config = dict(
    n_layer=10,
    d_model=448,
    n_head=7,
    n_kv_head=7,
    head_dim=64,
    d_mlp=1792,
    vocab_size=16384,
    activation='tanh_gelu',
    norm='rmsnorm',
    norm_place='pre',
    norm_eps=1e-05,
    positions='learned',
    qk_norm=False,
    attn_scale=0.125,
    bias='all',
    tie_embeddings=True,
    parallel_block=False,
    extras=['capped logits'],
    init='uniform',
    init_std_qkv=0.0226,
    init_std_o=0.0,
    init_std_up=0.0226,
    init_std_down=0.0,
    optimizer='adamw',
    lr=0.00125,
    beta1=0.95,
    beta2=0.95,
    weight_decay=0.15,
    lr_head=0.0114,
    grad_clip=1.0,
    warmup_steps=330,
    schedule='wsd',
    decay_fraction=0.753,
    decay_shape='linear',
    final_lr_fraction=0.0,
    batch_tokens=65536,
    seq_len=1024,
    doc_mask=True,
    train_tokens=358700000,
    steps=5474,
    dataset='wikipedia_en',
)
Each number is 50 + 12 x the weight over its row's rms, rounded and kept within 0 to 99. Layers, rows and columns count from 0. The size before them is the row's rms in percent of the matrix's.

# layer 6 MLP up, 1792x448, rms 0.0515, rows 540-602, columns 56-111
113:56 59 51 32 24 77 59 57 73 55 36 51 42 55 41 25 71 62 36 58 49 35 51 34 41 24 30 42 63 60 50 46 50 64 31 55 51 32 40 23 56 24 66 65 41 55 46 35 32 61 56 57 67 40 51 46
114:27 56 49 49 50 59 31 60 50 44 51 48 75 44 44 43 62 53 67 60 53 32 52 36 50 41 49 56 41 33 42 55 67 75 21 42 51 61 73 33 29 46 70 55 48 67 68 45 49 54 48 39 52 36 52 58
098:40 50 52 33 51 66 66 74 62 39 21 46 95 40 42 55 45 35 68 52 60 52 56 54 42 51 40 32 57 61 64 50 42 32 41 41 30 48 54 56 50 25 36 85 65 56 42 42 39 34 46 59 58 42 51 68
112:52 50 50 50 57 54 58 51 45 49 43 67 53 37 50 51 58 55 70 55 46 54 50 42 54 37 48 34 28 43 61 49 39 52 46 62 76 57 43 54 44 66 48 57 35 70 57 37 43 56 12 49 63 62 39 69
117:32 50 42 39 38 50 34 53 67 60 44 48 44 62 48 48 57 54 41 38 53 47 44 21 40 63 61 37 55 42 63 59 55 70 40 61 62 34 41 65 39 60 37 36 43 50 47 27 44 63 50 46 78 48 37 54
097:40 40 49 44 32 54 50 44 55 49 66 59 44 50 45 66 60 68 41 42 44 51 51 52 60 48 58 31 72 41 45 54 53 66 47 33 54 39 90 39 52 37 41 70 61 49 23 57 57 70 58 38 44 34 29 43
101:46 53 51 48 60 59 59 59 46 30 54 45 44 68 50 55 55 57 56 71 80 54 32 66 37 55 63 54 23 62 60 56 32 49 39 49 68 62 41 70 59 26 42 53 57 87 68 51 31 30 44 41 57 48 51 50
106:55 51 44 42 43 35 48 39 61 44 37 57 42 53 61 30 45 39 56 51 58 42 45 39 54 51 53 66 60 35 54 56 51 78 43 41 74 65 70 42 69 52 53 43 52 49 52 54 60 63 37 59 57 49 36 48
104:43 54 49 44 51 34 56 59 25 55 45 44 44 55 41 51 38 59 43 62 44 39 43 34 41 41 40 70 46 43 71 57 48 58 24 47 44 68 49 48 33 43 59 66 49 45 35 30 54 52 65 56 70 56 41 48
097:36 41 56 48 44 33 63 56 52 56 41 74 60 45 49 69 29 58 47 60 36 59 65 46 51 66 70 50 63 42 39 53 45 74 44 67 72 19 56 31 41 61 50 36 63 62 65 50 39 56 36 42 55 35 41 68
098:71 36 50 55 52 56 77 41 34 46 52 36 54 48 42 36 39 41 55 66 52 55 53 44 55 57 55 61 58 63 62 41 41 33 66 41 51 62 65 75 34 77 10 35 43 65 51 63 50 55 36 37 43 67 51 31
110:49 34 50 39 23 47 42 65 41 42 53 52 45 29 42 54 37 50 49 51 64 61 46 37 30 57 39 44 49 43 53 47 60 85 31 42 55 54 51 51 42 37 63 54 61 64 33 52 47 48 52 59 60 37 78 63
098:45 67 42 50 34 53 56 33 47 59 70 45 54 30 53 50 55 48 39 29 64 40 37 60 40 41 34 54 56 52 38 35 45 65 40 36 48 80 45 42 54 45 39 59 45 68 30 41 26 33 57 45 52 35 59 29
102:46 41 45 63 44 42 61 47 68 46 33 52 56 36 40 33 46 57 59 52 71 63 29 59 25 63 27 76 55 43 61 35 43 62 52 58 66 71 48 45 50 63 46 59 45 61 49 58 59 39 34 47 33 46 46 48
104:39 52 40 41 52 27 50 53 54 32 31 54 54 47 52 35 42 58 46 52 50 21 55 34 55 29 52 40 47 49 61 50 53 55 42 48 50 45 37 40 57 30 57 30 67 54 52 43 51 63 40 66 34 43 20 57
094:50 64 48 27 44 43 39 57 66 43 37 65 41 78 70 42 64 42 62 66 52 60 50 73 45 64 59 67 57 57 70 38 34 42 33 28 55 51 44 61 57 36 31 51 60 41 54 54 58 48 50 36 38 57 44 49
100:65 40 42 42 57 24 54 47 52 28 55 41 52 51 68 72 41 51 45 36 49 65 54 37 52 64 51 47 42 59 55 35 63 40 49 61 46 47 48 62 60 52 38 71 36 46 66 66 41 51 49 45 49 75 47 42
097:65 30 35 55 43 29 60 65 30 64 46 44 34 46 43 56 60 38 48 69 67 36 33 47 64 52 39 49 54 39 56 66 56 56 44 45 53 48 60 57 40 60 63 42 35 68 50 16 63 37 37 40 59 58 68 43
091:40 47 50 20 58 63 68 52 78 51 45 48 40 42 34 54 59 47 38 37 71 47 50 34 63 52 39 52 57 60 60 51 37 77 34 61 45 44 30 49 60 34 84 48 57 47 26 37 67 54 49 69 53 22 34 36
087:39 29 52 56 50 51 67 37 65 57 38 60 42 48 42 50 56 54 64 44 45 44 36 66 56 50 66 54 56 20 37 47 57 60 45 75 55 53 38 32 36 45 40 59 55 60 60 47 78 60 50 49 47 39 36 48
110:42 44 25 55 52 54 53 39 60 51 64 63 52 41 23 57 52 59 54 61 51 35 42 37 60 54 53 47 53 36 50 53 53 37 72 51 51 74 63 56 44 60 47 58 67 56 50 55 38 65 58 37 46 44 67 36
114:59 46 55 68 31 45 49 31 46 52 52 57 54 57 56 29 43 48 73 49 64 71 42 43 48 56 35 72 42 63 39 46 44 62 31 37 36 37 35 43 72 43 57 67 54 59 36 52 45 30 46 54 36 26 31 41
107:78 69 34 52 58 50 58 63 36 55 57 41 36 38 61 56 21 41 48 51 41 24 50 51 23 23 37 58 31 53 58 64 54 66 41 51 39 50 34 65 41 52 46 69 46 54 51 53 36 76 35 48 26 72 59 63
100:37 73 39 61 64 55 49 68 29 67 50 41 62 41 57 64 45 71 53 50 48 21 51 65 44 51 55 48 48 45 56 44 58 75 65 49 55 56 36 47 61 54 30 36 53 63 45 43 44 45 31 40 78 64 58 34
101:30 52 43 61 45 56 84 46 61 70 25 56 55 40 29 50 43 50 45 35 52 56 36 57 51 56 54 42 66 32 63 49 32 42 50 52 52 50 40 54 45 54 30 39 35 52 58 59 58 50 48 39 77 49 65 48
118:47 56 45 57 64 36 72 59 44 44 67 49 62 55 48 73 51 63 43 60 48 40 55 44 48 45 42 46 44 21 35 52 55 50 37 59 29 37 45 53 51 54 36 41 72 65 42 45 34 34 54 56 37 54 54 53
108:46 71 59 57 39 43 37 42 33 42 68 42 23 39 43 35 44 40 57 55 62 45 40 39 28 35 49 46 41 45 68 58 57 52 47 22 59 61 54 41 53 56 69 54 70 65 38 43 41 21 25 65 48 48 56 77
096:37 49 56 52 40 42 52 21 69 47 46 79 49 44 49 29 56 61 66 35 47 48 49 36 34 50 70 50 53 36 62 49 40 44 56 42 47 69 53 57 54 56 38 66 53 53 56 48 44 56 50 41 40 72 48 55
098:32 62 42 28 39 57 33 41 43 25 67 53 63 51 46 70 35 44 37 33 45 58 58 55 56 33 43 32 34 52 50 31 37 39 45 22 41 46 40 54 57 46 49 56 65 45 43 38 49 58 35 57 30 47 55 78
099:50 53 58 48 34 76 49 53 33 44 39 85 63 50 65 40 55 44 55 45 50 54 60 67 50 47 59 52 45 72 41 57 46 51 52 56 41 42 63 33 59 67 67 66 61 49 47 39 53 41 35 54 53 34 59 46
092:58 46 31 37 42 47 46 48 47 44 60 31 46 58 52 57 45 49 53 73 56 52 52 38 73 52 55 49 38 48 50 22 61 59 42 44 59 59 45 65 57 49 51 55 63 45 11 51 62 37 53 60 48 79 54 32
100:21 46 56 49 67 50 54 27 62 37 51 26 52 82 60 66 50 49 60 59 56 52 47 22 43 41 35 32 53 49 52 46 48 52 25 72 53 48 58 63 65 27 55 57 42 38 50 55 72 35 43 55 59 46 54 41
108:32 42 62 57 58 70 53 26 61 42 37 57 45 60 64 57 38 37 44 60 68 51 55 66 42 47 38 32 43 30 65 47 48 38 45 56 49 31 57 43 75 53 64 53 50 66 66 49 47 35 41 26 62 43 45 59
086:40 37 35 55 30 51 60 27 59 35 41 45 53 47 43 49 48 68 44 51 61 41 58 61 45 41 65 52 61 51 53 56 53 49 43 68 50 57 49 27 47 58 44 49 52 57 64 59 49 55 61 38 52 51 46 62
097:55 53 31 52 32 50 57 33 56 44 47 45 80 55 68 52 54 61 45 43 60 58 49 48 31 22 41 72 64 50 57 44 50 57 58 60 49 31 47 42 38 50 61 65 50 56 48 24 60 57 67 35 68 64 54 34
105:32 34 30 73 42 41 41 37 51 65 55 51 43 45 33 32 40 31 56 34 66 39 51 42 49 43 41 47 61 40 60 60 53 55 36 40 42 34 62 55 50 55 54 49 67 48 59 53 57 69 62 39 38 50 57 66
096:54 51 40 31 40 53 42 57 57 47 39 56 63 63 61 43 44 70 48 63 49 57 54 57 39 62 39 64 46 54 67 31 70 68 34 57 32 42 47 64 47 42 45 66 35 47 49 51 43 47 52 44 55 23 40 40
104:45 52 38 53 35 53 54 27 24 42 47 41 30 66 52 44 46 44 52 58 53 62 51 73 55 41 64 34 44 56 56 61 59 65 53 64 40 65 62 47 38 47 45 47 56 63 55 37 49 63 52 27 60 48 31 71
111:49 51 27 72 33 44 50 46 32 74 53 48 51 64 55 21 27 48 39 73 48 57 49 37 60 65 44 40 50 41 55 40 60 62 52 50 52 45 42 42 57 74 49 62 54 54 57 38 39 60 53 28 52 51 35 64
101:34 77 23 21 52 40 65 52 35 37 63 53 49 67 50 57 47 43 60 61 72 51 45 60 29 45 45 45 39 38 60 54 45 52 51 45 30 60 46 56 60 48 41 61 68 64 42 48 48 45 45 56 75 48 30 50
107:57 23 54 44 41 51 42 54 70 54 55 39 64 56 61 33 68 66 73 49 53 69 43 50 44 53 26 58 73 53 47 47 61 55 54 47 47 59 51 13 42 56 45 60 50 32 32 41 51 63 24 47 56 49 51 63
093:49 57 41 43 48 56 65 43 52 35 57 59 45 60 48 79 55 50 32 53 44 50 19 60 45 31 19 52 31 46 52 34 44 33 37 51 44 46 47 60 73 46 50 63 29 35 64 53 42 37 44 29 66 58 24 48
121:31 58 36 67 42 55 63 63 31 68 44 57 46 33 47 39 39 65 39 37 46 35 56 58 56 31 52 35 50 26 60 54 58 51 41 25 68 51 60 44 50 49 30 45 37 64 44 40 28 68 32 67 65 33 45 64
088:32 67 47 43 57 57 47 75 41 54 68 46 46 45 65 64 34 53 39 58 53 61 51 44 64 58 35 64 78 55 69 51 59 47 34 70 56 50 67 51 55 64 55 43 60 66 52 44 42 68 57 42 62 29 31 46
095:42 48 65 43 32 58 59 37 85 52 50 57 34 73 54 36 51 56 62 47 54 51 38 71 41 45 44 36 50 61 52 43 55 56 47 52 40 80 53 63 64 44 57 52 46 48 60 50 59 53 34 67 67 52 60 54
099:36 51 52 51 58 68 53 38 46 50 47 54 46 45 27 44 35 62 66 54 44 53 31 41 63 70 62 44 61 63 66 58 61 37 70 38 53 69 57 40 54 48 67 41 68 57 51 29 37 44 52 30 51 37 42 43
089:50 56 49 37 48 51 49 49 62 51 54 61 79 35 37 45 57 57 67 62 62 44 56 51 61 44 69 63 70 52 26 41 52 49 53 25 44 58 29 33 38 63 67 59 59 50 44 39 35 64 36 78 46 38 37 44
102:43 56 34 54 58 34 63 52 29 53 64 38 44 51 48 49 44 42 43 51 55 34 34 37 48 50 57 38 52 37 55 59 50 41 38 32 49 47 52 45 32 42 40 42 48 41 41 65 30 72 54 36 58 41 36 49
107:40 52 40 34 54 35 60 36 60 32 45 63 40 51 43 52 70 64 54 65 43 68 50 48 44 48 34 22 49 39 44 59 48 63 27 53 72 46 48 26 58 54 49 51 43 42 49 68 55 29 46 47 63 53 60 56
095:76 50 43 73 29 43 54 53 57 49 57 46 57 62 24 67 55 68 45 68 63 71 43 34 44 51 44 74 34 33 55 38 56 45 36 48 64 51 56 59 46 21 34 58 41 50 64 45 51 49 42 63 60 56 63 47
111:32 47 62 37 57 51 50 44 57 46 55 62 76 64 72 63 76 44 44 60 75 73 17 46 24 41 51 67 52 57 62 50 53 45 68 29 47 63 53 42 74 38 67 49 41 66 48 47 40 61 67 76 55 73 53 54
113:32 63 35 51 54 35 60 40 31 48 51 40 43 59 49 25 76 35 54 46 66 63 46 38 55 28 39 46 69 29 61 58 42 50 57 43 41 51 58 36 57 42 33 41 60 59 46 32 40 40 49 40 71 46 45 57
106:50 61 53 51 53 33 61 48 65 44 53 45 51 41 65 45 59 59 71 55 74 60 48 49 63 42 29 61 61 48 48 62 52 69 41 29 46 29 49 40 54 45 46 56 73 41 71 56 45 52 33 37 65 47 49 50
080:47 44 28 67 52 43 55 24 55 60 46 32 55 49 56 60 51 30 58 60 70 32 33 58 43 25 58 41 51 62 54 41 41 60 38 46 39 52 51 64 68 60 32 56 56 67 48 32 57 31 26 33 35 74 40 58
099:44 01 32 68 28 25 29 43 50 62 53 42 27 54 49 32 38 39 62 70 67 71 59 67 49 68 63 47 64 46 54 41 40 56 47 68 78 40 56 43 52 65 51 53 62 38 44 62 56 30 39 55 48 44 49 48
096:46 57 56 48 45 42 37 40 59 34 66 60 71 49 38 28 66 31 55 51 55 36 38 50 44 62 53 79 82 45 44 39 50 42 56 39 34 61 27 34 60 54 69 47 58 57 46 37 40 23 16 53 39 64 40 54
096:33 56 38 75 54 68 53 53 33 47 37 52 45 40 50 19 62 57 83 41 39 57 64 54 51 79 50 46 31 28 45 35 42 55 31 29 46 38 46 53 51 46 45 46 45 70 31 42 56 43 43 42 58 59 51 53
098:59 47 69 58 54 31 78 29 40 41 55 45 63 53 49 71 51 54 58 47 51 43 31 63 53 65 43 50 38 38 47 53 40 76 46 71 40 54 66 48 61 49 45 73 36 50 58 60 40 37 42 58 64 62 51 50
102:56 49 43 40 53 45 53 43 36 43 71 32 65 64 57 56 52 49 52 53 49 50 57 34 47 29 36 69 63 52 44 56 60 51 31 40 33 66 47 46 56 43 18 57 65 69 42 19 12 58 35 52 60 39 42 51
105:40 61 54 46 57 31 61 42 61 45 32 40 60 45 63 24 38 47 41 39 69 29 45 61 23 51 33 59 72 50 54 46 47 47 44 58 56 52 36 52 51 49 52 31 57 61 52 46 48 37 34 34 42 45 35 53
107:55 17 33 61 56 70 52 41 49 61 40 76 32 56 48 60 51 34 39 62 59 50 46 62 57 54 45 61 59 50 46 19 48 44 33 63 40 74 54 60 44 59 49 47 41 68 28 34 51 29 43 59 74 50 52 46
085:50 62 46 56 58 33 53 75 53 42 33 33 57 53 63 36 46 56 61 32 78 34 51 43 26 30 60 29 55 59 48 35 54 44 44 31 36 51 46 66 12 70 57 38 42 52 56 53 63 48 53 76 58 58 47 45
099:49 68 38 46 69 50 72 47 36 50 61 31 50 58 53 33 68 39 62 51 56 47 53 35 45 40 21 46 62 20 48 49 52 60 55 23 70 53 60 59 65 64 45 68 42 65 63 55 31 49 45 35 30 54 29 56
# layer 6 MLP down (transposed), 1792x448, rms 0.0505, rows 540-601, columns 56-111
102:43 50 42 61 33 58 58 48 43 35 31 38 52 50 27 27 53 58 62 37 57 44 38 46 77 42 59 55 25 59 40 58 56 59 48 44 39 42 66 22 54 44 55 51 60 50 52 48 45 57 52 32 46 47 34 67
122:33 54 34 63 43 60 41 51 39 25 40 46 48 47 35 36 71 58 47 42 43 64 38 64 35 38 45 45 44 53 51 48 42 40 22 55 37 46 63 49 57 58 34 51 65 52 53 44 49 50 68 33 33 55 53 42
108:46 67 21 43 86 54 50 49 36 29 48 38 46 68 42 32 57 61 54 49 40 40 33 58 57 75 59 73 66 40 64 42 43 42 41 42 33 54 59 71 65 59 64 35 61 32 36 50 62 52 49 43 31 40 44 34
107:37 49 41 31 40 61 42 58 66 48 52 44 39 53 40 63 38 71 48 41 68 52 51 40 49 53 53 38 50 54 33 35 70 40 46 25 40 37 68 42 66 40 57 40 64 59 39 67 60 49 59 34 59 19 54 69
132:35 57 56 49 43 35 27 47 60 47 57 26 55 46 40 43 63 40 36 51 59 47 37 51 42 53 36 46 43 39 36 55 57 47 53 51 33 42 55 50 48 63 42 60 43 33 61 46 41 65 44 41 35 55 39 49
100:35 68 72 45 46 52 58 68 65 42 37 43 44 45 46 51 56 52 32 53 51 57 46 43 44 42 41 62 68 45 73 60 40 35 23 39 70 54 22 44 61 50 39 41 58 71 48 71 24 47 38 56 51 50 66 51
100:48 58 52 55 27 29 50 43 39 43 44 36 47 57 44 64 53 44 56 59 41 51 38 43 49 41 23 68 35 55 74 50 49 61 55 56 57 40 43 27 46 65 55 31 38 72 52 52 59 45 37 55 68 41 32 41
101:46 49 57 53 71 39 60 39 48 44 73 45 47 48 40 32 56 60 59 71 84 43 60 38 30 64 34 40 35 70 46 49 56 45 54 40 62 35 62 55 50 23 68 44 74 75 49 56 45 46 55 63 64 65 59 42
094:57 64 53 46 48 46 50 62 66 63 48 33 46 42 47 56 56 52 56 56 37 64 48 51 35 57 27 55 43 55 57 68 28 35 46 61 52 44 32 35 39 61 48 41 60 42 52 55 74 43 52 56 30 71 61 49
096:68 56 42 37 50 51 48 48 57 70 34 61 51 49 59 23 57 63 45 48 56 39 45 66 54 51 50 36 41 53 61 36 47 62 67 42 42 67 39 56 43 47 53 67 41 48 63 53 40 50 37 34 62 67 46 37
095:49 39 33 45 49 30 50 42 41 72 56 70 38 21 43 47 52 59 61 46 43 59 54 33 50 59 47 46 51 48 62 47 52 34 41 74 52 56 51 34 54 48 51 42 70 35 39 57 49 51 50 60 70 71 48 46
115:34 63 38 37 50 43 34 43 49 25 48 59 57 53 53 78 50 51 50 55 36 48 67 58 52 51 71 40 49 53 36 40 52 40 56 68 58 35 55 42 46 46 25 39 58 59 57 34 64 43 39 40 46 49 44 51
094:55 61 53 65 40 20 58 47 56 51 40 52 41 33 45 49 52 62 62 63 49 68 70 55 59 41 62 33 48 35 40 41 40 40 72 34 43 52 66 63 70 50 54 57 34 57 78 23 62 27 71 50 41 85 61 42
104:39 58 53 23 27 61 44 57 63 71 60 49 47 56 54 52 56 57 47 52 48 68 46 58 34 36 36 38 45 64 46 68 54 52 58 56 58 50 64 35 45 26 41 43 38 62 55 35 44 66 51 57 24 55 48 51
105:36 57 41 59 35 51 45 54 66 41 37 43 39 42 12 46 54 62 64 37 58 45 49 67 48 40 43 49 54 49 56 42 48 51 43 47 38 58 63 39 39 64 35 44 40 45 43 61 61 34 50 23 52 37 37 72
083:70 44 33 48 55 36 52 69 43 40 70 29 72 49 30 68 30 45 36 41 24 46 57 51 50 56 65 70 54 38 54 76 61 56 62 59 49 61 72 65 43 66 38 36 44 38 55 62 63 61 75 50 48 56 60 44
098:53 51 44 48 29 71 49 54 53 60 42 80 58 46 36 62 49 49 60 50 51 50 61 77 51 43 54 50 41 61 37 29 50 64 34 56 63 60 44 31 38 29 50 56 51 50 38 70 52 48 52 65 74 57 37 57
109:45 63 51 44 37 49 51 70 60 51 57 54 51 58 35 49 33 75 47 61 46 52 60 63 39 52 55 56 65 56 42 34 45 50 56 55 66 49 72 48 30 35 46 14 55 52 65 71 61 50 52 48 43 45 96 49
091:48 51 55 49 43 25 43 63 47 62 56 31 47 73 60 44 46 50 69 37 51 57 57 48 60 53 67 44 47 52 60 43 32 51 35 41 66 63 45 71 47 67 31 42 63 48 49 71 49 41 54 37 57 43 68 51
088:51 63 58 55 72 35 24 45 37 53 65 45 39 33 34 38 65 48 49 44 62 62 37 50 67 23 49 41 62 60 56 51 46 60 54 68 55 40 55 68 53 46 99 37 52 51 50 41 55 60 49 56 36 53 60 59
113:60 46 40 72 51 29 24 40 77 38 67 38 35 27 52 65 51 34 50 55 41 64 60 28 52 55 33 34 37 53 67 65 45 62 51 41 77 66 51 58 53 39 67 61 47 32 60 73 59 53 49 41 37 60 41 45
123:50 26 40 66 66 32 38 30 59 58 66 28 52 54 37 50 38 65 65 54 41 38 46 38 45 68 51 37 44 61 40 48 59 48 53 47 54 50 60 74 39 25 44 39 61 48 55 68 46 43 26 47 50 46 36 56
104:50 50 51 54 54 43 44 58 48 46 56 68 53 40 21 58 34 34 31 35 56 43 66 40 50 37 38 60 48 55 27 63 56 59 65 56 54 65 51 34 54 50 53 31 52 53 46 52 67 55 38 50 30 28 51 75
114:56 45 63 54 51 72 53 50 21 25 46 40 46 36 40 57 54 54 58 54 47 70 44 67 55 53 38 47 73 45 57 78 40 47 68 46 54 43 55 53 63 52 36 56 48 19 58 44 37 47 59 32 52 56 46 43
105:36 59 51 55 54 49 50 43 63 51 33 45 34 59 34 59 54 64 48 71 58 33 48 60 44 48 75 52 42 52 66 49 52 36 60 39 45 73 43 42 79 48 41 36 55 41 43 70 51 36 48 37 47 29 42 81
112:47 44 40 48 46 65 54 69 43 29 33 58 57 48 21 66 42 40 46 43 38 26 61 42 41 29 50 56 27 63 48 45 53 33 40 44 48 57 56 70 32 50 51 51 37 35 47 47 55 49 51 61 47 62 57 54
114:51 57 45 59 33 50 53 43 45 45 62 24 57 58 70 64 25 51 47 68 65 39 36 52 36 54 33 51 27 58 61 69 37 63 41 47 68 52 39 69 40 50 48 30 42 54 60 31 44 42 45 53 42 35 61 64
101:63 65 33 82 52 66 46 40 46 24 43 47 63 36 52 75 55 62 49 62 44 46 49 48 54 46 55 63 29 61 47 41 51 38 48 46 59 32 47 66 49 28 60 75 66 56 41 50 32 45 58 62 46 58 45 70
101:67 53 58 74 63 50 46 73 56 49 46 52 58 65 52 54 46 50 47 39 32 72 67 47 48 58 46 54 33 47 46 48 45 27 59 42 51 50 52 44 43 45 22 67 51 48 49 57 51 60 43 35 30 37 67 59
106:54 48 55 51 53 36 60 34 46 58 46 45 39 66 46 46 63 21 37 48 58 66 40 40 24 55 46 69 27 49 64 51 46 34 61 46 54 59 45 68 38 56 37 54 36 61 58 51 43 54 34 45 46 54 43 38
085:40 30 62 45 51 63 25 37 44 60 51 51 36 59 51 59 52 53 52 38 62 50 52 54 23 59 45 48 57 53 38 71 43 64 67 68 44 57 56 52 63 59 54 42 55 56 66 53 57 49 47 31 60 52 45 70
098:61 39 70 44 66 57 35 42 40 53 27 57 70 54 32 05 57 47 61 50 54 62 37 52 65 47 67 57 41 46 58 63 53 43 60 55 45 41 44 56 53 36 64 52 45 46 49 67 32 67 61 58 35 56 65 48
121:54 34 60 49 73 52 53 44 44 76 48 41 38 48 44 45 39 58 45 31 35 60 36 54 52 56 59 42 46 44 65 74 44 54 66 30 51 36 38 51 70 47 48 62 42 53 47 52 64 52 25 51 71 45 53 60
085:53 35 61 58 52 62 53 49 68 30 63 43 49 55 39 55 64 56 46 64 50 50 28 77 36 46 39 59 61 46 63 44 56 68 26 49 36 60 45 65 45 53 47 51 54 49 49 34 67 37 42 62 54 53 41 59
094:46 56 43 38 36 60 51 53 44 37 47 47 52 56 44 63 33 57 55 33 33 43 52 40 48 55 60 51 48 51 60 34 51 37 50 27 33 43 50 67 33 46 47 33 19 29 60 27 59 46 72 48 51 37 54 48
110:54 62 56 34 44 53 37 47 74 55 52 53 43 30 38 63 46 55 57 63 47 59 66 24 47 36 38 40 54 35 54 57 48 58 60 34 46 39 41 48 53 31 66 64 42 43 47 47 59 53 36 35 29 58 42 44
097:52 56 37 51 54 49 74 77 44 41 63 36 59 76 27 51 61 35 67 33 54 36 52 50 92 57 28 53 53 32 46 39 40 39 69 78 31 39 42 67 47 57 55 41 64 69 40 72 54 69 36 58 53 58 45 46
097:78 35 72 80 52 43 56 37 29 38 47 39 62 52 57 53 52 45 70 59 58 38 46 64 53 56 64 51 45 51 52 41 43 50 29 52 68 68 27 52 21 57 57 71 51 68 54 38 51 36 65 53 67 55 65 44
116:58 52 29 71 54 32 39 60 41 39 47 47 51 43 63 46 42 54 45 60 58 41 68 60 48 75 33 62 46 56 47 70 51 51 52 53 49 48 24 58 74 69 55 45 44 49 38 69 44 49 65 57 55 26 57 57
099:60 53 65 60 61 47 54 40 48 38 72 34 62 47 48 50 42 49 56 65 71 37 65 50 73 63 58 52 34 51 68 61 45 39 46 53 73 39 39 71 54 31 33 82 52 49 76 75 64 61 57 44 55 57 61 51
105:60 69 53 47 31 57 55 58 58 50 35 53 78 58 52 22 47 66 68 54 42 46 32 36 32 34 59 45 31 60 71 50 50 46 49 52 37 54 40 32 43 35 34 46 40 46 59 53 52 33 66 44 46 75 68 66
100:50 43 68 53 37 28 43 65 57 43 44 41 48 50 42 26 56 56 29 61 29 57 63 65 54 39 74 51 43 68 60 49 36 55 34 58 68 57 35 54 58 31 49 56 60 31 64 22 58 35 36 59 58 46 48 53
131:58 54 42 56 47 48 50 48 57 30 71 35 35 36 57 53 60 43 54 40 56 44 59 38 52 34 32 36 54 54 71 58 52 43 39 59 44 48 68 47 35 48 37 59 48 51 62 31 52 44 67 74 45 61 45 31
091:39 50 57 52 56 45 57 45 49 53 42 35 51 44 47 59 37 32 62 58 47 54 64 57 48 63 64 47 48 41 50 60 44 48 79 35 56 63 31 63 32 31 48 37 30 64 60 59 61 35 23 57 36 52 44 67
089:36 59 35 52 42 57 57 60 51 24 39 55 50 61 40 47 45 43 55 44 60 43 64 62 28 30 77 34 57 46 59 37 42 64 56 50 71 37 69 64 48 59 56 36 66 65 43 46 62 58 71 34 67 47 41 54
103:50 20 65 60 54 70 36 60 45 55 54 21 61 49 43 51 32 65 48 50 46 59 47 58 56 62 43 44 64 64 67 63 65 43 41 41 49 42 42 40 53 48 56 60 31 50 35 74 46 61 69 60 49 54 19 35
092:60 73 21 40 56 36 60 54 44 48 51 52 46 39 45 46 42 41 42 47 44 60 56 42 45 47 68 70 57 28 57 49 48 54 19 56 58 55 28 56 65 70 51 61 72 42 58 62 66 45 46 49 57 41 57 54
101:60 73 46 60 47 23 46 53 70 58 53 51 49 48 57 60 67 66 41 48 37 44 43 37 51 82 50 52 64 40 46 57 47 75 54 72 66 34 32 41 57 41 53 35 35 27 62 58 55 51 72 62 60 62 63 56
106:40 19 46 54 36 35 35 56 54 66 65 52 40 57 56 51 38 56 69 48 68 54 56 72 52 56 61 58 77 47 51 42 46 63 36 34 56 68 27 56 46 61 65 48 43 37 47 60 49 55 44 37 55 73 74 52
092:47 68 11 42 45 23 62 51 55 50 69 44 54 42 35 43 67 57 55 59 60 54 36 57 33 34 64 61 56 53 88 63 55 59 57 60 45 64 43 36 63 62 66 39 42 58 65 75 55 45 56 58 46 33 49 44
114:55 56 45 56 48 61 63 65 51 52 50 43 16 31 42 69 43 51 54 65 58 45 50 50 37 45 63 60 44 67 60 72 41 57 39 66 44 50 45 62 47 56 43 50 40 79 40 59 52 35 45 31 46 44 44 50
090:42 38 47 51 51 56 51 62 52 63 44 43 68 62 56 49 51 63 42 39 66 50 43 59 61 44 53 50 49 56 41 57 37 64 39 54 53 53 57 58 54 49 52 61 37 50 52 53 53 49 25 63 60 34 44 74
094:53 61 68 45 82 73 47 26 38 35 44 66 31 64 46 53 58 47 28 47 52 48 25 33 56 47 53 65 44 53 66 50 50 41 79 40 53 42 35 41 49 42 45 41 49 40 55 82 30 48 49 47 53 32 50 49
089:41 55 57 52 35 43 59 52 65 38 53 67 45 55 49 27 62 54 33 42 31 68 50 46 32 34 63 58 49 40 62 56 40 43 54 50 59 44 48 46 56 59 59 20 40 69 66 50 54 66 33 58 52 60 50 42
103:46 54 56 53 41 38 72 45 42 53 54 39 57 42 33 55 46 53 53 66 63 45 72 53 33 56 84 43 43 34 69 60 43 40 50 50 47 15 50 54 47 57 39 60 43 63 51 61 38 66 31 55 54 35 60 19
087:49 38 42 42 33 42 56 36 55 49 56 55 38 26 47 46 44 75 58 49 28 55 52 54 54 42 69 34 18 48 36 34 45 61 52 64 28 45 75 52 42 71 41 53 52 46 60 49 69 45 65 59 53 64 52 42
096:37 32 47 41 60 23 69 59 65 50 34 47 39 43 49 31 61 58 28 42 46 62 59 47 34 58 50 10 66 52 66 64 34 51 49 61 59 45 62 68 45 44 47 86 65 52 66 59 56 48 55 50 69 67 48 42
101:61 53 58 61 44 40 52 46 61 45 45 50 47 62 67 56 57 37 58 50 39 49 61 59 60 59 42 31 34 64 32 56 39 65 59 44 61 19 64 51 45 38 36 44 76 51 54 50 44 75 30 54 33 68 51 60
101:57 38 42 55 41 60 53 38 37 55 31 44 72 59 43 46 59 59 45 47 54 35 49 58 67 57 70 71 71 58 68 40 43 63 52 70 64 58 36 70 56 50 56 37 44 71 60 52 50 53 46 55 48 61 57 31
081:39 60 43 53 49 48 46 58 45 37 50 54 54 51 36 49 42 48 54 40 49 52 57 42 46 59 59 62 43 40 54 43 31 51 61 51 30 53 52 52 47 43 43 50 57 56 50 51 51 51 51 60 62 58 52 48
108:40 61 31 59 38 57 48 45 42 45 37 39 46 55 26 59 52 58 53 47 37 63 44 40 63 39 65 59 50 68 55 59 48 43 39 75 43 36 64 62 40 55 32 58 62 56 62 56 45 43 53 59 77 68 46 55
090:71 38 47 49 43 64 46 39 37 34 71 64 42 39 30 52 75 49 42 63 62 51 65 59 57 44 63 44 51 39 40 52 43 60 43 59 58 51 51 57 62 33 50 42 39 48 58 36 42 36 49 46 67 46 39 69